config = dict(
    num_hidden_layers=13,
    hidden_size=256,
    num_attention_heads=4,
    num_key_value_heads=4,
    head_dim=64,
    intermediate_size=704,
    vocab_size=4096,
    hidden_act='swiglu',
    norm='rmsnorm',
    norm_place='pre',
    norm_eps=1e-05,
    positions='rope',
    rope_theta=10000.0,
    rope_fraction=0.5,
    qk_norm=False,
    attn_scale=0.125,
    bias='none',
    tie_word_embeddings=False,
    parallel_block=False,
    init='normal',
    init_std_qkv=0.0297,
    init_std_o=0.00582,
    init_std_up=0.0297,
    init_std_down=0.00351,
    optimizer='muon_variant',
    learning_rate=0.00914,
    lr_mult_o=0.897,
    beta1=0.93,
    lr_head=0.00477,
    max_grad_norm=2.0,
    warmup_steps=200,
    schedule='wsd',
    decay_fraction=0.75,
    decay_shape='linear',
    final_lr_fraction=0.0,
    batch_tokens=32768,
    max_seq_len=512,
    doc_mask=True,
    train_tokens=185200000,
    max_steps=5652,
    dataset='wikipedia_en',
)
Each number is 128 + 24 x the weight over the matrix's rms, rounded and kept within 0 to 255. Layers, rows and columns count from 0. Numbers have three digits each.

# down: layer 2 MLP down (transposed), 704x256, rms 0.0593, rows 384-418, columns 0-127
# gate: layer 2 MLP gate, 704x256, rms 0.107, rows 385-419, columns 0-127
# up: layer 2 MLP up, 704x256, rms 0.108, rows 385-419, columns 0-127
down384:115165144113126160161112072142143101118143125119128140173135127089115121053121069166146083117119119141122112146110142138167100123168153185143116153126122118148124134140147192130118148137144152094153114121118143131121160138142156141132183164136112121141127121141065112147137171135131132127093113128129075124140124141117121113149128107111119108121122169089125140120079111114105142073119
gate385:139108135120139156154159097136109151141113128117172122152162129085150130132139131090134129107111134128143104124148152137066125121112085126149135085109185148141103095119126117132130157057152117114144150104093085141115100146080092114121121075118089102122128145146105117115132173177109119119071133136095145094107149165161139109152143137160084127142121150099101150164132155125131123141146
up385:139109123164104103133122171155137130148174114176070102144072075153080141094123118125142142180124102152114130104073125112186153150148143126128098129144088102149159106130125156116106100127130141128165117153146122124183137119127098121102128168127138143150100180140114118147130061075132147125140096098156159133173124095132098104122158158102106157121142118149137064070131106159121118157128
down385:102121111103123147128121087106105142134108146079155176149191178087150125143127148129137114086098110101141110116172149125088129093137064135186154104102190124153074134132119081141151166107128114129143137106127110117081108132153156122117140055116095121105177128113111121131142158182104120122091153156083121101087136158169181128151141136131129111162133132096148157161113123112136124146167
gate386:076153078118120094150115130137147106117107106140168146165198097157124123119120165134101120125093143123136140177062082135146157134142139124105153146119142091114090115132114143093119126131131134129131123118120142119149144098145148120139099112088155141095125135115130171147149132146125107156148116138119186181108128128121119157145139127162089117102151119121174147140116134157151110125113
up386:127153135124107138109141133143095099143121146125111151158064181069112129139114089104131102134148144127109110110174168167127127097136131120131093166132118177119154141124155115168093138149145130148135124127114117111154113144109165140086146142089099092121145163129126100112119125146110121107116158116149113081153125123133073134115140080102112169161150119158069152117093106108105118143090
down386:104134174116103190110125168120164128154107144123122107142141159087142131119127107088121123137149125127144145075166115122142112106122135113092124086120118161129153153151142145186126132127138088141143153126119118130111081127080150136125118151118167128158100117125101092130142101112142122102121201114149154080121107098179080110138140159111113148129109124103120121145134189106100119171109
gate387:137121140115148125164144138088118153130124192162145131120130105129130113136142130145160100140111160135136135105152186115137100107157141099144174118162098132142103162133152125145114139159137112065148148121147096128179075141157091102144130143100115086143135127143085089147166111097112134185116136160104125108134140139121127088125103127085166153137158159118147120171134116120110154145154
up387:156130129149150099155147128145148112140117100119147161124124167150144096144099132144104122127141120088133137150097097142145175099104120188085122167114148114105116127140115094113108066133123141134128165097147159102116126118132149072100142116153137159122128137110096150132154172110115084092157150050154120149123125142143112125161166146135134157084160142166116156114164122088106136118075
down387:119130123118131149120112130150099118082116208157120131138113126151138130127131128133156122148122079095103135118110126116124106149056106115154104124128141173118122120097107145135155172107085141174135113119089079155114135130131167153133107141120137145157136138125126128093067134120133078174150115125054135076111124128075112135126110143137131124158148111116128106101115146154141144136135
gate388:093114176174137124117150151111123099162156124094104114172111124172134074173123125155108086156121112127180103066145125137117096122124108121134098130148097149119134110110169136105122151161125134147092174135106128091147129101113114149137133128124111138129140110138140122137160100081125171166143095137173137136133126136108118118107158103130113152126173132096101142144094167169183133137112
up388:132173166141124148122087117116100158122159121175113096080111192107122100130132120159120167120166131089116165131177121122089150098111139120129118131164131063108089119113143118096136141155081144163115149122090111086106111147156116152155099116132135141114122125112119119128143149118099076126186140111106152185132200092135103122151151125103146171175156120178125128138178132129152129125127
down388:105142113190087150111143138122117091087116098134139150104100145127114137129140159082137106097145098101115117124137094125141203123138083150131120156157156096129136090088107132099086097134164129137155149105120134147147129134133146103112123108117099127102097177086138120115144166134143099140119170131091108140154115124162150139126098135100159101158098113155155070111181127102068123111124
gate389:090099137171097133133100147112123109129095113143123099148170154121113116093099130107160140110121136099127109142143108126162140187155112113157133115133179117104120134176141112102147119163098105122123136125108072126117093097138164118125128119072089165113135115141117159165119127113123113138114104090079154102111135126089107159105109135152094144166120160115149131098157117101072142098129
up389:120158166122134110150116091152137115105153141099088142117143125142151132122112126153102120151119121100121131176161106101110118110141122139132158142125098144111138117125132082100110124142136105175119109098083183174142153102133115149081121094110133095150109137130124151159127114132150112121127114116137107127156141105123072122175127152124136148139120144127163150149160143132145150127150
down389:135145152118127142092128144169102144152091130148139120140100113153154125164110168165141156093092124141132149130130148085115115118124103100120126116106147148175107155127139116160097124127095157126115143131146114139137146133133145174148141107127140148139094149127164117072155092140125142134129101124154112151125094168127138153112121108136136150087147110139147137127110126098164127160131
gate390:169087156181087162159101150200156169130127134146099117127109128181095095156112131143130121148120150156106098116142114142142091108149183083154107139109113176138129151106115093137113146162101137103069084128138148123106127103159143161097118099141159123115162126170100112163076119142103118181120157139142105163144144099083140167197096144145115124095155106128139105142146122151128110123122
up390:144136154093143110110153148091092133137115114136158165104147147111122148109100149110125110116147118094141127145132129115121139173129095152099149143130135098117139092107114184139143129119150177093167153083123119148162092163116144054202130123134064146134116160127084160119168120097138094117111088130111201118152104122104106117091103130147135110187092117095115157128103096117121145115114
down390:095137117099128159130119174108103099105129130171149163086162154124193173114138149147125105142168077125100120184106120130101158155104074105120167130117108116127207154081152147141140120100126150130122125141080117151162096114120142106129105137094078151138139131109150117114114152115108131133153133166113160143171159152112124145120089151106163098151122147110164104141130123097124145136104
gate391:120101130094093118155160149068171122149127119126154104116103114123147144150129151100106159159152156104080126117148116106091131102058165184163123179148052106099132136130155150103113113158113123158139081137113114154102126101166155123132117151194158135135133125144139133111173144110121130134125154147137096107131069165129134146115150125147129135102129177134106129120126112141136102116125
up391:154122136113122172104109126142144112118143202113115126105162144124118089127152181093160135135128115162126155147083133157153165165187109110125139096127161101159121132150118160153140123142116162161107134137149099141142142135114145134139178117100103136089131165144105137122100129149151135109148124093132105145129122088130090136127149115113088124145115170131117143143116104135089140121163
down391:098125157137123162178111091100118116179130088171143169166131143112119119132121109139136123114106091147135149126191153127150102114075110123127131158120134148099146118106173134160110098121108066113156160156104140136115108132113123146117112185144148173126109117168147151141109124118104102144101114125128164114123133157120137107183122137130178140139147096143171120117076162117132122126083
gate392:143080135153118147134132115118090166117151131142117193116122111114177125178175133133157103152143123130089157141124167142116133167120109080137139123129111132137086101129135080124146152159121132107147141155150077112134063143152154105102145159136111125109105143155142182130109138144136122128131156141146156129161120138145104132101145119120110150111147111112135054139131088107135160108108
up392:100167141088135115154149159119107073159186139141095122136141090115095151114125105102143088141155142110128101122104095098125175127141118137113139134152121118134191101120154148081146142121111140118118104161156168114117151129108145119124113111144125118164115129126127120115120094143142148102151139135125123122149117100131163138181149156115183105134115149099149117157135118110140132128119
down392:134116095131139125150123161118106155141133156134119101104148150092168107169150114183144153158109102120123123147121085117100122136134141066125124105103130178115112139184141120169149114111103149090174113122143092126153100094091158120085166124116162111148118147160122175152156171151125127151118190128186155126136144123107108123116127109109095178106155087116114099101142144075152112170096
gate393:121138112122107132132116093075157133122151125155113132148143123136139109118124139151131193145069103128099155170165106147105082104073158108160158108098134122182160140091089170145126146092151136110121157083104140079119134138140094122080144114091161142109127219143126109120143096130138123116158153124090141169109158142149159087122159101126088101155131124132130140150128170121152139127158
up393:124147151128099145109135112074132073118137166123150134127147159126127161140171189137169115151115132104146121072144099106139129099171148141078053109153150100165154098143126119146135115159139110151108115149137140142149129174123114132127080136141127132108149108098113179165129112163081135114165152161116111121144168120152131108151130105165123139147123104139101118127166130164152147121125
down393:118086089131122155136131059109152121122151137122122173141126079151183124120133135128135143137103155139114189141136101141121103068139127135149176111164133130175145134107083181083123179110135135129142125090113111087131135115152105100075134095129183128114148163115097141165141110143127134122143076118107128137106154129142149117144136082131133088113098126125139185145135188122130107095149
gate394:084101106132127120156135125155130094154105163110152119115127154152108112105114094118141128129143084116140155130139139148082147115113107147113111142115123100082108107138175105147138108141121116103172127098132120133146107136103058126137121104136180071118115112138078139139138103125123114125177110107131162110134108157168129124152189110121105142129136114111148112103143153134142163101135
up394:105115091132140106157132126126168109191105132118139091131097137157114140135166148104173110131127104097116150151134082150083116107148072113124169149125148099087134149120145101132124146125148136129124125130167157081153112144101138119134159124148138115094124165130100098120150103125119143142162124117117155164116102123177102099200160073150145139144170109123121129160135148193082178125166
down394:111119097161120117108171115148119112131116149120125086138129178134099139107117135135141119095120132110157084096134143152097196104095111135097077150120145102119122119142090128155056140113158111107137139153120100125168142099149121116146101078098133112095141152161086123151130127088138168165123134146127122126118106167150091139118154083144150151127176137108115103127119170129124140104116
gate395:148127146144100087105106175118113126110128154137183152129133101156141145110118163128109167130110146149114151150147084117125112083117150133108144147095099156114129137206091136143087058131129169177117126124141102089151145105106123105108083148132121134135187126108144145116082153063163162127158146097131121082118133151112143140165154114137150177097126133132131156120147121112085089128157
up395:089125095152074118144140126110120137115160139157096134125104113122152142110119135137151144161130196138129127137139144155186123091172149116094115149137089128158165134084154126090167116078155151155123138159148165143105118160157098139094088061151180133177110105083145125135110109145149128130160125135100114127130092103139102107116085130120162110106159087098141091103077158122154156120102
down395:108186097116098125155092134164152149129198124105104119168110133089127153159080133135166139127121177106116125167163141125123169135145125127150129138070117147161098108137123094101119125102156118106102159164114128123125105150103132171105087095131126105193118136105080145149112094118121163139119113091130137125108136142113124126129140113156170149156123135107097109120118158158152149122171
gate396:104119109121200138110138117149064121125150124150116109166170140086117116123076092146130150119148167143107106139113150118089119121148104105125155125109093104147121082125148075127145102154104141097119118136171116135133093109121119138105108111164131107138128106131134090097102112139133122153089130099091153128124128146132141135141159128115167127120085123141085161137131139128117161169093
up396:141094135147094113147120174144166136137143147108166107140133128136154133137150127077120119101180147138141129134122136128169145135146137105152132118074145128098149119135116148102157136131115093167172156105134088153087151173162143076136114125090115147110110127114106159144145150131125126182142121129109118125117118119119108129104181103152049156125122184113151104119146120136104115103123
down396:161154137108110061165138130108119151119108120139126107083110078133098117156185159123153139124159113084154094117127126094149130143144124148124099159120152096109155148128174143172148134113118129118115132090128121108102134107124126123120148137157129114164122149134108125108133115165165123110135079165099115121129115109139081133168087138100111147127149118099104127106133123112121082114160
gate397:134157127133117090125118156136155121078132135140087163168148125151103161104168146100127118151101139127126098169117120095069127136127114115097123122126162117140105131106124113112135131107148141117135146145116101185136106108119149112168151086175159141099124173127113149088163178158136092095149164151122170136127120140127128097112148139115153107096107182154121116132142087133122171134113
up397:133162098132124117131148135124136114100089161156091165111137119141129186131118162132102103153118157122134112170114111105113162128092120135093106113104160102145140131105147105123157135102111127150056130122143129139104103137120122087133128123094142120093138135143058094098123159174151095081158168151144136124136130156158158112165125149124122105071117147124141103197149113159152156109167
down397:161100139178125156118157132123112113154120084097131079156140096106151059138168105123143141149165096095125144123130109140158145148148139108141138116129136142148106143136122075104165138123118139142174065136148108126128170156110161131074120119151092160163139118110136138104120132115144135136115137149132151122088156111075089117122153107133155151152088108099123156073103129110137113110130
gate398:129130154132103122120130142134141143125115088119112163104138124140135145146112195126109117122130151155125139133134137137119136121129119150145115068117137091115149168109144153094132120168101167141086099136119134095158148122118129138133094143101122086124131099114116124120138163155153138104100120126130120138134130169110080114132147132115195131142138125166156160082119126121133144137161
up398:155156105117142161129142124121131126126121148148201067153119105103150128133120100136167102140151112135137134138116152131133095137132100143137147149123124136156116108163132143111169147088102107127159131166129128146123145162139124130129171180122130119119121161141145133157157071097118127170144133147113177104148107103149160147095142149156107121144090142082117135149122147112139112116136
down398:148127127109119124123125103100147133128136127128167111118153134118103131171093114132112153125143132101091111132094154124129136091123089152132161170157162141145109120083136114112165149134164114135112129146136124127115171123141145103132159115157126113116128134109140131129162183092130129119153150112112119128142149106142126140118117149160097138143089165126141124143128128110124137155105
gate399:147133130090135084149153136065107118146120150069092099150107090157111104107096128113136137137132110109112123083136139116131116148152130162117141123138143144126144148118147207140100125097103111127108125084083144148171107179153150142117169070159137093144154158118130166100111092150126141121154170157124079122110104106160156096129136092159161112162079129103122146103158130132106145113131
up399:112157128111078140119119130084075174129113147147102103129127104123126086113135142085134128094122090110103121104136139162137131141147157110137135127102167151166165109137101157137119104138073106186136165140086125097126079153120107125146145066121126159099105133134124100136093104149134144115139146120115148114101127094171159137131098142147183105146141099099142147147109123095120126105128
down399:119182149134129098103139121142162093143116149079112112123107104097120155145166146165117111129171100145110130158111138110158148148137107142145150138146075151140083154141107124124125159134155130107137132102137142161149135076157099117118172154135096141147157172148173148109167119152088121158140133152148135157124131175081131157128111171132094104136102126130109118144111141092116112154135
gate400:134135143136132161139103122127121123159112144144146149153097141158140168160094159156120140131100145128113152131129187120143162128091156119116111116124139140117124095098121117084140121118098126151133109121159132120112127111142130092113148186184166112155139062133139114152111107132192136117136188143121128097135118127136174083142119097110175101138138173134089104108147156118145150121145
up400:129132121103138158127121106129098108104123135129121082130135126104130115111131116110092127129143127105122096137136131131115056145146076116150120154130095173118151100168126148165139137114160130113147123125081106146135081112139107140145112091089095113117112182110146128108122127109093099144154082106130140152139134139137137116142143165140099153110108111091115148126112124119136116129128
down400:159140126098105152074144109061138127092091124143123204129130105161110128107184097102118111098151139121149124116152137140058088138139101125128146148179096095162108136152106132155130154119174145116144133117076147128146112115101142155141090103105120078112143149152153127125130143106093105101127116105145120125126114118145120123118121135120126140103088114102142141131121114137128120146115
gate401:106148138097125165168135160155139102111140157132116105110146104167102158119123144137142116135121120123101158112110135136097175126154158133143142144103155113122122126111112147090101151114113180153100115112160133149200164142148151151109116167131128123120125149126133113129137102164143167136142118106126142136125154126130122137127117112113119137145156142082125061161127154159154158114167
up401:111164134077139146129166169118116164118106172139146111130132078154083148122119126139107119114144131125116123128118130132095182104150153134128148115110130120099101116130102094088110137083090151161129140128183119154162149127133135130107089153158131149099131160121125147139127108156135128110111104119130110119102152112118127145145112120113146150131159159118112076131113154146172157110180
down401:106140127098127179145142123184111122114101155120148056114132113119099153127107105118151103127131144134087142127109134112094175125183124144150134134090126120152142136122140116121134140089134147147108145111195111177146161160126141098113110160144159097132098151143113137163151162142131133111122102122121109136131144157092113162146155108104154092117149101143129063129124140140210151114145
gate402:093124108151180106169113111122139118097130111108084152100089131103073122143146144111097154149129113109106074127114107102109132102129109103138149126120103071140105132118133127128097116146113137154111086138152127141131101140095126134113133154137175093130126114097117149156092092127155109110109128137131173114105106190145156121152125171124142148085120147122101125158151152142129146130130
up402:125137129153103150098170144140100121151124126104139111145160112162173110107127090145143111105110124147125158126130146157107112157158148142136121138121143148126127161114123113080137129114132145135140163141088128134165138118107108101113134104112094121108125146160145121110145146130117164120096102123130106109155108047121115152096137133136164128174147093166114142120143096120140141159142
down402:105108135128124113115158107145111109114112097111150121138127111148129134135098135113128067112108152151133116140134126109081105130115112104143087102125141168112183090136092139148122117113116108134145133160130167130087127095109111118091129085115087116114095111100101093101125118169112182130094132163130136099147185143092134133114119130137150128134109150136139163143127111130093130122136
gate403:119096113106123158102112114131119134122112113135120141113121161141153135094133139143138142118196161130130114145132126148111168113127155106105119165150105128089112074101142183100126117117142143094130096134161136101138141180130136147117152102134113150118146151133174133124117140125087107114124139116173111144109121080095104120142159136138113146161127100175144110139109152141171145143143
up403:172122111141133124145165140135138134098118134127102094154123140103134092136152089150126119139058098145157090118123147143110082127148119088136134103159152118148122132123109091134101134120158159146145161133089137096124138116125146118169126122128180133170142140182106127135143148152092138155114109126162136143133081135121102145141164117121168112087171134130110118099115130073155142141116
down403:155115136124072114144156182087138125146144125096132077167146127143135105179155141118130154117104104168174115135085142139104117124119129167141149107122131136135132123122119110131121143169115164173123139101114099106094131108113145146184139145115166138124173129156122162139117106151102155084142112114124111131134109112129161060176130085116159128123133134120109153139136151106150141128141
gate404:114115125119141143122174113121146163124148091134096141131145162125129147118107150092094134123127113150164133121120151145153158133155126154172152088152144083164112121116127145153129182094136121130125134138166124154146126157132091111141129142128132128162109123106128158126145099128131103146170097142113152136128152155146151141141098094120144131111125140116134109114110145118090175093126
up404:130161131128128138105189124119116144109104108142078158098131148112132140122139124126126123122147128132135139106129115110117168109151098118136117113128136151138125091140100105153170108143151095104132161143108110155146129112141107127137095154132139144100128102136140117146073121116102095144143110097119101127132171141146120112144120140120121137095156098077124100153141150140129151103122
down404:123115118166155133148097112105128115144105093117089122142111121106138070147103146113133145170122072139116122124075113121124112149175115199117134098112155120130108106111140079109089136104165109147155150168093156106139121125161120102127111110161147106123160145104157135131136061171148138124110171126138125112126128137087135133135120114130095120117150153144150152137110136123098121112122
gate405:086135088129164151121118164129134095113121168134136147104115118141133148154132127128156163145120112134142102138153098153101135120133130121120118155125134143116114142131133092128122128089112113123120105105114156133132159150125169068157162135159112128119123125116144136105101107107112120127136108088117131150130137135129129126150097126106122154114096118094145116112074165140172151139120
up405:110143105130087081137122142120120116122103156151083109136122119138151116124124171124134122087128125130114151120132117142136109108115147123108115105127129108154130128083129116115108116134152115177126122090137120153148162109116124164149145115126100096157111120103152099181141138125147129097128133110143129079124119171113117182121155127118145118151131133152125127111150097115115091145118
down405:154152160132107120139160100134131133111126130123129146168142110118151091138105147113077134112104129125103142121125151127121103098158154133113104125120120111134205132144126139153143089147152129142148107119123121163122142139134141138098137137126144119160147123140125118112178146116110085064156147117090129112100156150156158119135124145126128111164150074116113136145108128093098161095120
gate406:171129091157138171138100141132100115114128121168118166126114133104078095131149124135143125113149137111144153123108186118106099086104169090181164122148163116095084126115127120095091130088139131119136160132119135113168096151137097126143115116144111155148124130105091116137084162099122096093127118107126136114099133135149098132112186174120148106129122124131124129156142111084136138148092
up406:138126140156110130110128117125131129149178165151137126172125135121140122123112125082143129143144121144125165065134149110150133136109126105131151156145106110062050131078123131109145143105101128093125109135121140117119126120090119109113108126151119110138126121100141124136118107119150132148131147123098153152100150128168106124106166119123158152105110148113152130140131109126107139201095
down406:098115150110138161137141105141127146108127103116130116132119098140101095115108143124132110115159140085141139158096120120147130128136106141155105115106120139166140120176126113164150115088110144096140164165099110174096115150168096138116124125105186170102074088106113127114147107131076131098125112135165123139143134126108098097167130150149116115112136087147135158088174181133114133130107
gate407:140149078075132121113100164114125142173149199091116093103109146124154099131123105137158097128113089091143108111154095108127111118094154153109131129149126149112161164108139110124092134126103125126120099135104090141117135139157148118137123188147114139144119149129139111112091088099106148122123127155145118170119143172167121132100086145150138135140107102103130138169119112119143108099111
up407:127122155121144115161146145099167099164148129172129111146135124105128152093132164171076114155120195082129112159189100145132158185120116148166114111133112120140102147182167132125159106148112152128164135110128140129171101112121143156127149059115103095149147141099108116115156129105132111106088111126090147105176112140115116086132145097087145131117147132167130181112076123140135113159109
down407:127127107151096134091107108137097111091072157107099125141123152125173105129122104122133127176102104129137150117160146101188114101095089157159154138148102101108146098076132119134124132091114102158119090113100144147148099127132114130140119171179140144155142153127152131132188105122107103143115113163165167125097176120168159108153101155117122106121128128147126131134151124109161098127116
gate408:095119116148158125081124134171117090139091113124150106109167143139113107172125145147114083144106132105213155111094146154125134098139132113154173108132143106110197130132146111108114097126150094140090132136153181088186112145161077112175181156160118155156122090134119080153113115147116125103109184128154149154139118162160124104125129115125167151153112137096138120185147152112131122134144
up408:141126098128111129172134135104109122134168101138148125120172155097126094112129092142119137067111124127106144169130159102114158120132140093168075127127182107164077110119154119154165096120147137103157195140152102173090129153115134116132142075128101046130170166137087170151097122115112065096102113153145116088122104108110140161126127202208115127185146097139109125078122132109108146145148
down408:145152110144132184138151140081089133135132164096139129120127177120114081159100091091140123134103145082133126126162075115115136118163150158138101132150143142120119139123123170116067176110154106102106127164135170131109132122130114185094150128143105140187153152203162159130172113089106095114147094120134176099149066101164121142146166103105154107129116136127135131114111100131110105144138
gate409:138137118121133117113131141136078130128090113145072115129103141143151122129144167077119122113149088162145132121098131093152125136144131129121119144117148139135135063129130133119124138098121110123123111117122115112120110100143112112115172106129126124165132124137173131148148104116101079104140106077144117155097085116134166158139097161156118115131165154126117122111095076113141142157143
up409:130123122114157137143149146094157123132109150158142098119143126111092117096092139130180116100124153150147119112191103157118133128108122091125184111126135120097108177153110128129104135139161189117105103121165126143132163160118128132139097119131106088113128181137121093161098142128142129117122145127114147133131147133149101067123174139101117156148096105083147111125121131154133144144147
down409:100162127099145105146145140091193132119112126108141144156118109128148169104156125180128149132160108130151128130149156129145141099094124102105146160141128115140139126133106139080153088128083131123160118121150146129140122109131143127105162170185105082144155116143141100138125046147096130127117114125125177142119107130149152106175165106136117090087150117140138136099172130143136122131109
gate410:096128128098115135105113162143164177071139110107133164152147167146149142151140137119124157114171130148151150138127136133092134128131115170115145168054101101099135161079126127132135174141109128142114088115118142142125113137125117071139132179144104176120151118130090164137150089185158082147103095174104149148088096125108150142128096134119110116122089157143174083134094135106188123182141
up410:136118104153115119132123148104140082121118134168116131135118111110136098138145122155126112187103150103115140089150145063155110113166100110105127135176127135115155169126122134134127111103085117140145160127111097149147144121113144122126109097106153079120090139152186111144153073107109123098112140111171149091141095131142121133073145155139141097158139103116119160097122119166138099137137
down410:131133158104139103138153096140111115135113134091143166151117147129104159120120113117125162081121126128165111184123120090111104140136129170143114119112134124105161158130083099119171151127093139115149158160122132098125118135139145092119100095099149185131123091160154148158112112095111122134119184131109097082119131138147106111166122093163147107154119179104144182172123142105134140134139
gate411:152159117141138095108124132145146117157143167139138155128077114125108134179099096104074121123108099080136099158170131144130113132102131150161130117090112152100100137105145172070183155095135120156137122063136123157079106122105103134141089128088137112180102177105125141142168140118114130138125117135097155111168172111093132139096095130099134111140132120165110122135124085144117158121090
up411:084143131130133134101137126125128120121121158149114100112167138171105145104149153148094117143110136133138149113066105161158156111089113112111140123140089141131119095153124107167146087124127102109181154113170134199160150121115076123165149107136142129132166139161136118096124160129116129115083148154070128159091126147107082079125136114097141147126145113098122114152113177118125155138113
down411:098095123148137139145128132096082126117114133082137158147122119063166096085108113091177159088082109145166112097146097125080086128120156149148122146099121131123151130131063109129098102132103080106129125138086129101139095114136160105070148154153125162104143114104114089126122146110115131122133132106126134137080091105131129108142131135127072125108120177145120153153137119096144148156131
gate412:125118127155140149087126151140181108114145103156116105123126151126141108105132147136098110159151139118137109107147127117118128094117132093108170150108109113160108144150068120163147144119133126148165138119120139128135133124119175081099129180152117144115103095160149116130149128102145113113119121161077105133136153109109119123150125106133116138123148113073102139137109122116122125117149
up412:132112125128105156153107101126123155110123174108137108132144131099123135149151093079102111141137112077136110135101156122112158116095158146116129125157175141126137161157127132127091177162091132056093149154161140124135128157123104168120129080130121089117098152132146153103091117140157132156104131139110130092143100126139139159119125124102127149110149141151092151100137137102153151136119
down412:144137132120127156133107108122118136149126131126146122131172112144120180181151087128125107082109085117145131159090120123129129119118130174110118130158105152118125144139158135126103149119100109128099110154116095154122148155157127153133121094109164109149145131127133132126106123142162128141138165140147115117138108115191110121105137093119100147115129121145138148127117094084129153138147
gate413:092120115120135124113118139113160138127184207121119092141124069123079125122122089113073109086087115104197135108140127101138134160136095097109166111093196151152087127117105102160072136142158097078119141129152063128150130145105148137135174137165122100120138146131154118132109138131149151146119161147140118134095134115145144169066124158108159156115126118141148155135121096135146164122131
up413:104166121116170133090159140150146085087123128148162133171128135164118115145162121200147135107092150111137122102148149120117163095142103147122137145126163139133114127174110115131089139099109142127119141147127148128107114163129164143104141105169099114101153150131122131113123112114124067109100155149144161082123116119155138071160145111131144152111154115082138127169117111153178143135102
down413:139094152112165105146103129158161154122136189142120092099128092094097116148142129129104139138132143129113145143125119119117112128112146141114172092106083109134147134105110134147136129123137138153131132120162135101093081163112108105115132109125152131129063116151109153163156102142128113098076128147139108135110106151117107152130142193077118099136100120100121124122142117117179107107134
gate414:208130156125114145135105124159113130167129169123116118138151134126120135109142105128096129125123122089139102124097154118133118140137124102102115127135104144153131065152130147085136130126161129132111165167174150105143115128148111104153103111170124158113136137147124137162121178085153137134168115112135169128116131081131151107160104150102126094147150145096170130113095132114136129155118
up414:078110101163118135136092131130144158116111103146139117136098116131130129147124157131120141122155097149092148112137102147076126102094130169132138103126150137125150117135129136189134117166083108141134129103115110132126088115109156134098156135124124080142110157109140104092138113118107158132129149106099056168139118136078139173092102150111147170154106119141109118103158154163099139158120
down414:059111117114148133105107114111145134120130133140151149138150116135106111105136142095169105136131050160101136140160144140141132098101117105162152105121157116154137154116119144138097145128098138110155105112081119124139131169137098160107126115121082116090136164112130114108131094151077112116103110161117102114146117135137111147104135139094119095148093114122101125106144107138135154168133
gate415:113132116129132128111109161150153088116136097158140132107136151111137147120156076086137131117124159141132174133115133128104084143106134118126104152099156091123090135165098107174128122087108104173135138121133114123115140135084154139124125120147156150146117128119135121102092121156133089134118162119115102149120130178146142100090153154131119157106137116121107105135129166151130146121137
up415:123120153127123119127109088131115183149082134144115160128145151136138123166087147135080087126094113128120098136124147113103127118126135142110118115149136193116143137110153109111143116155147139085151147114120149130175133122109125125123126112138106140109144122140119128110151146119154159107149100129114154136171123116164148140119165154134110122133150092109149111138098135093160123108129
down415:156154137155194107136102122115132140114156133133157123152141112147103163157094147139147148117128077141116116154125144149141105110151156142098112105141121117132166137109157121117140104146127123143127104136117113162141117138205112145120118115164121158136148086115109095142118164095173125108125125120135127107136090127119140139094156120140119107133174116127123122122089114124085111117158
gate416:166179118151139090149104144084131110134130117144126134183125109133120111138101144130110107149116088112114103094111128133162145116124121118128141099113151095156199132079139060139132143158131100141129153103137099166124133106151166057102124135089131105129105127134120162132158121127120133188134119145078113186173113151152077166088144060145121164169107110156073101096168160132136181119156
up416:122109153133103134127229174187114125097131139074152125145109139099110171122118113195115096088131185127102104153152125157053119129154103150088120098170167162125110145169118159108145133088095166129153120125092146137146141155123058113166129147103138121122130104092076078180160172130122161125079093132142117123150085117105148145149120167186123103117163101122162159105117122101145154146126
down416:114106139067113159123110072183138149102136140117138111147146164104113131105127099116158130127160121147116142078139152117100116129182122114203165144094151152092124140143200196141096099151139084148156076143121155141137139148097121139117119144136178149164120140087119087152100106105133141133169057150094158076117106120136099140134121182140141172112111072181157136138121125120083072108052
gate417:121135147162145150131103146143090116095140080147144110124152182098128164106128107095108124115127164116145153140141119157105131137121093151129093129109133121143111101109146133080111116099130144158110123131104178128121165126100143133116150114088162090156156140144153166119126088118155097070122132111148107087163112123143119162151087084185156149119102119144176157112096190151121124159107
up417:130119088120109109147156159152096138111087165158122124124140117128175122174115120107130123106122140121131139110121121104114119121142133117169130128133100151122129060140112096096131130140131122094138136139142133125148104124089120123096154119127135121086136122141150143150156102112185145108122158124171085107153150142134153147139104140194167109163104109128180097107140149114176143113156
down417:153143106142159124117149125150063104085135117153096135114101125166159123153085131115143139127102155125098112134134152080108153134129125100157112128102083189148139108126108114112126122147142123156139120144146140100125157133116121101091129110093164140109142153123183128128140132120189156145123131120105129158172133136123128149120135128170144138166095133140181106088132192145104117119136
gate418:120141124114156124105148194095134141115111116115087141094141109119136140152119151128141150105155145120116142136144107136156140123116109125099152119149156151074152159105146109129075138124119081109154098121133122078118153101115145132183119107116083125135103113115129134107143139137130104116131174123156105109110107118113165167099121131132081151124123121119080144109123106131125111102091
up418:152127134142109140108146123125113126135152143127176181116117158141140116100127092136136096110098130123138109103137124127133098143144135111133121147097112176118128130133076129174163117095135147120109152127143084185117114161116173143118152071127156130167128143090100109107108137146111138152127099082144087118154096141111127086133152135129155099111117115127169146144116128151144107119120
down418:174146139141128101153094127112092109138106123137120082080118125142085152128069128163102125160133135126125142126123125112111091119087149104120130144147167160117139170139133140147166135080169156092121185151133129129105093101072180141137124151147195093107116135110100100142092143131113171117160173085136074094137132159116137102089126136118107079153121123139106143170138128148098125099146
gate419:187158135113113127147069129146155111111112099154127169105155152192143185130133141119167104124093143105072136143148166160183127143090142132155148112121124094070138140147095127093166119139083163144142150123085154119114159136153161121110119097128124070112143169083114157121112183118138113160121118086083167122109109150146103080130145168121154127106156158168099094135140165158137142158162
up419:158145097130138131127132165155130132118193099152116172089143138119096149135128155135141096081099118142120143169144174150170155131136150143102150076148094088075106122151172150138099101192128135123135148137126147123087131133173157114112103114099138128147158159151077146094143199094131130107141119130102156092122130170168118126126135148158119145150156155101155084148118118142102118108103